Weights of a small GPT-style language model, trained from scratch on English Wikipedia: width 256, 6.56M parameters.
Each number is 500 + 25 x the weight over its row's rms, rounded and kept within 0 to 999. Layers, rows and columns count from 0. Numbers have three digits each. The size before them is the row's rms in percent of the matrix's.

# layer 5 attention output (transposed), 256x256, rms 0.131, rows 43-53, columns 128-255
090:484513515527474504488506523501483472493490516506495512486509498539506471482492468483532471491487470522442521502512511454496519504483453520522495526499494483462514507491489501529522465463507516502469516467484485491466501531499487490546501499480514482514516508531478550529443498504530485533516481471518527569522472480476487498510482519485484553493500498509465479469522492506473522454517
096:480467522519474497519477529544469577486503506502498483500477536508490537498523478488528485518530565454469513450481490507518444505528531541506496495505481488473481482501499519497491528489512484488503528467492530459527511507491472501465455529487484501518510514508584460486466511481463514501501503509514546501537487476460490510502512499541471503500465485562482498489471533474536510485543
087:471514493468491513505490489483512407493510517460519512494488503458440524515467512515505468510499480507492489464531475461494569521517512533506507519499494504478474483524486478529499544460524465435511484503503502494486520545462489493509483501508537515513497504469489522524521456496468500524528516499517500510488509476469539481488463507493510449498518510529525485503512497556497468489501
094:522474525490464492531498468491492522548489522427522504482482511449527506479506500501483495476539513460507518502478528531487482488494463466515480503501517481477495491494543476534561451499533515483505510504469521505544435442441515494480471510500486475509562441510461481476477522517508527499484493468501504511503512504500488505496492535506447502482498462510515502511508499459524463523486
103:522467556535489497452498506490498495518528485490533419501514521505520514526446517489509536480473477500508542515468486494476514518489508539487501462528495530471505515473529509548495500493509490485490519502491519451536472482510540482523482495567504532477474501509476509493516484513489518494492525493476507487499488493497489463547476483512527476497560470466470536475514476524511477516518
090:470468483502500507483532532475543493503481485493516489495529500554525536537519490508467505570507497508504462500527481476499482489477540471509469536472499488473472526497446498486493535490468507493463491508508532497456536485507496458506498467555492535460492525503456505461517450547531501489469512534472467482500516494497483477490498520478505483507502482476490508480503487516495524494571
097:519505528532500541499509478497474573542498554526517496478504489497530535478509512501500505503494483476507463483471527488493461525535563559454477478507496490467498525539453509508470470475485486478560467480489512468482519555475490486472454506517471476481514478479527494463490511526498494468476465469509521503512476460487459507472481460501483444493496473531505495523502506497469524467500
099:503508525513459506506483524501469489441539474528488518460489535523489495504534509473466465504493489493512486500487488541547497499466475495472507461507495483497499512423541499510500542492475530528557496515507496489477489494488525456523474474470542522527486491514535508473490524488508543528487492504513473512478518534502479520489473480503490478499495472480519501512478457516503511509514
094:514504534424504533474497471469497512528532498450522529503480524486522501490516523510466530506501538516494483499492503488541484520497492523513507529492550498468481510493488496493483542455468465522504525547513467503487497497515461477478486479471480445498510451468470490510502479490500516458548494531510468465497517516467469473498475480526533549492491510514493511512570485529487502488492
097:535464497500473497536491540508514489485478516482499491516487441490503484472502465490465515467535512483528492548543497506492499495471478478498476513486495524478501523501500498477500478603499482518486508539493460540490506476520540514515478494500525546499496479489503472488487476518498506470508455457479466486494490508531520512491522510534507437501503506531514553475465481493468506506474
092:503448525484518517475521490500469526493480468486508467496506457498500527505492498477444492496504511468494515511502550483455481507517507502497509464511488508493519479496488556506504524563482494508546486460530472464508493462506524555496478538483482547502521466490455543496498471483535458525496503538470495504496491481507514461497547535448554500522493506540464481514507533549521511490495
# layer 5 attention value, 256x256, rms 0.142, rows 44-54, columns 128-255
098:548506496463495486479499486518507480442484475502509535498537475484531517510485526555510501529499483495468492492482503514527501483475514488515486493526562480509474510476490536500511528464509487536478545477478492503485496500476520480505538485474520515473489492516518492488522484485539540468488505496483501445449495556511547514468451498517514465491538489471485526491487478502453525475521
086:494523531517481446467457492448505502508509521487538503471508469528490488500504456485529511445481502502484509471512486506471512517499521498518478507509468463505512520479458478484470474518466503473506513487479489484513521492511465523507533509474504529510526505519504526426482476504469487531497500507513538509477502496459489491558514491531483521520496470463454517507491475515516539503575
098:528477501518491449510479486515449486518524449493498548488494486512499488495503489456493469531512499536541488453497502501493521528472515530481516464530522489522494498503521502517514554504446524461524478501459522483512500482506542470550506530532511531562472509525489469530506519493475510493498510507543503457550481491506506449505459479487500558502520511500512516507503493476467516527479
101:519454516476533456459521490470488474508529484500547516496498483494496515495501488488517526498534551513518481487487505440424473530502513544531487522537463516524484509494550497505498508520510460562508487461477503496462506533520502469481538507458540518516486473461522501510520509513534513505484477525510523510494533523475471508549494474508513488467486526504547530486505502486504535489485
089:511546511499511513494477508476531504494492551511490493464485476548474543485512500482460520451526525517513505518453494493520529495571481492509492510469535483524499509482512528486465463492546528518491509521509498481474521467480458531497515512474554456496476521500516525510512498525479487523519473507485514499496510520464485514522491505523491507505514485450537496462492512479516508521492
093:490496511506500490486503515483469497472468481528500514510546491500486506490509510531504532496512509509506518489510513489478484528466487476503446453515557482533510473451537544506504519507462459529503518439516493497534463517461548506515498471469495488466474560504517533511519484504475540499504523528482526521443528501458549506512483515489478513482503505484502525533513488463509498602516
098:469501494550495522537489535531541528513476476447533514484460502484520483528524509503524483527531499509490486474508499486487486491462480504501494511549490491515471507524468523506526477517508500524506484478537521506523516488444495573510462485516526493526446503526515473523491478520519521537489503568531494500482492513515489509516522505508480559509490511565504507474470511522510539475479
097:499515524542491506527479530450504478455485481493464510463543525528514474486522489524536534475486452513484490499540494529534511496522525470533467471485504499519508497499533524433485474482501502447480510530487478537504467532515519495482503537485514487467499535477512513485490496483508485553516488506518518501485521528507528482494504501563504525488530491477512517472470497453468495505500
098:502535484565479545504545530441510512511482492515486473524469510476553489571507489488460531567523516508545525494469489470542483518503489501493483508465475477542507500516515485508516516510542525509538489534489504509512496510531501503490496506489488450506484499516507486479504550522522506516494481455537469502532488525542526520526516492426500499475497511495458530469484471511522472496476
092:553481507540508490454542505454505487498503521527484480511492465499518523488506468483500540486524564482499520511479500503507499543482522493502497526475509533528480520508513524502504514480492433503487511528507494513513479486485563522528523521475488513481470470484492436506540458541537498502489478473513480474461504556551488476467482511514496519480449489505516507470533495504440493473524
095:544523473543489509539531521503491509552488491468549497487483501497503496520441510490541484489487458516506504496467513477484496485517488497524536495488474518513488541522503517525485506535476501511484443491488510440467492481528446483519450500532509487500497539517530459508520457535472538495516495477530515505509482550502532515514480471534485473488548515489476499503542504513520470471516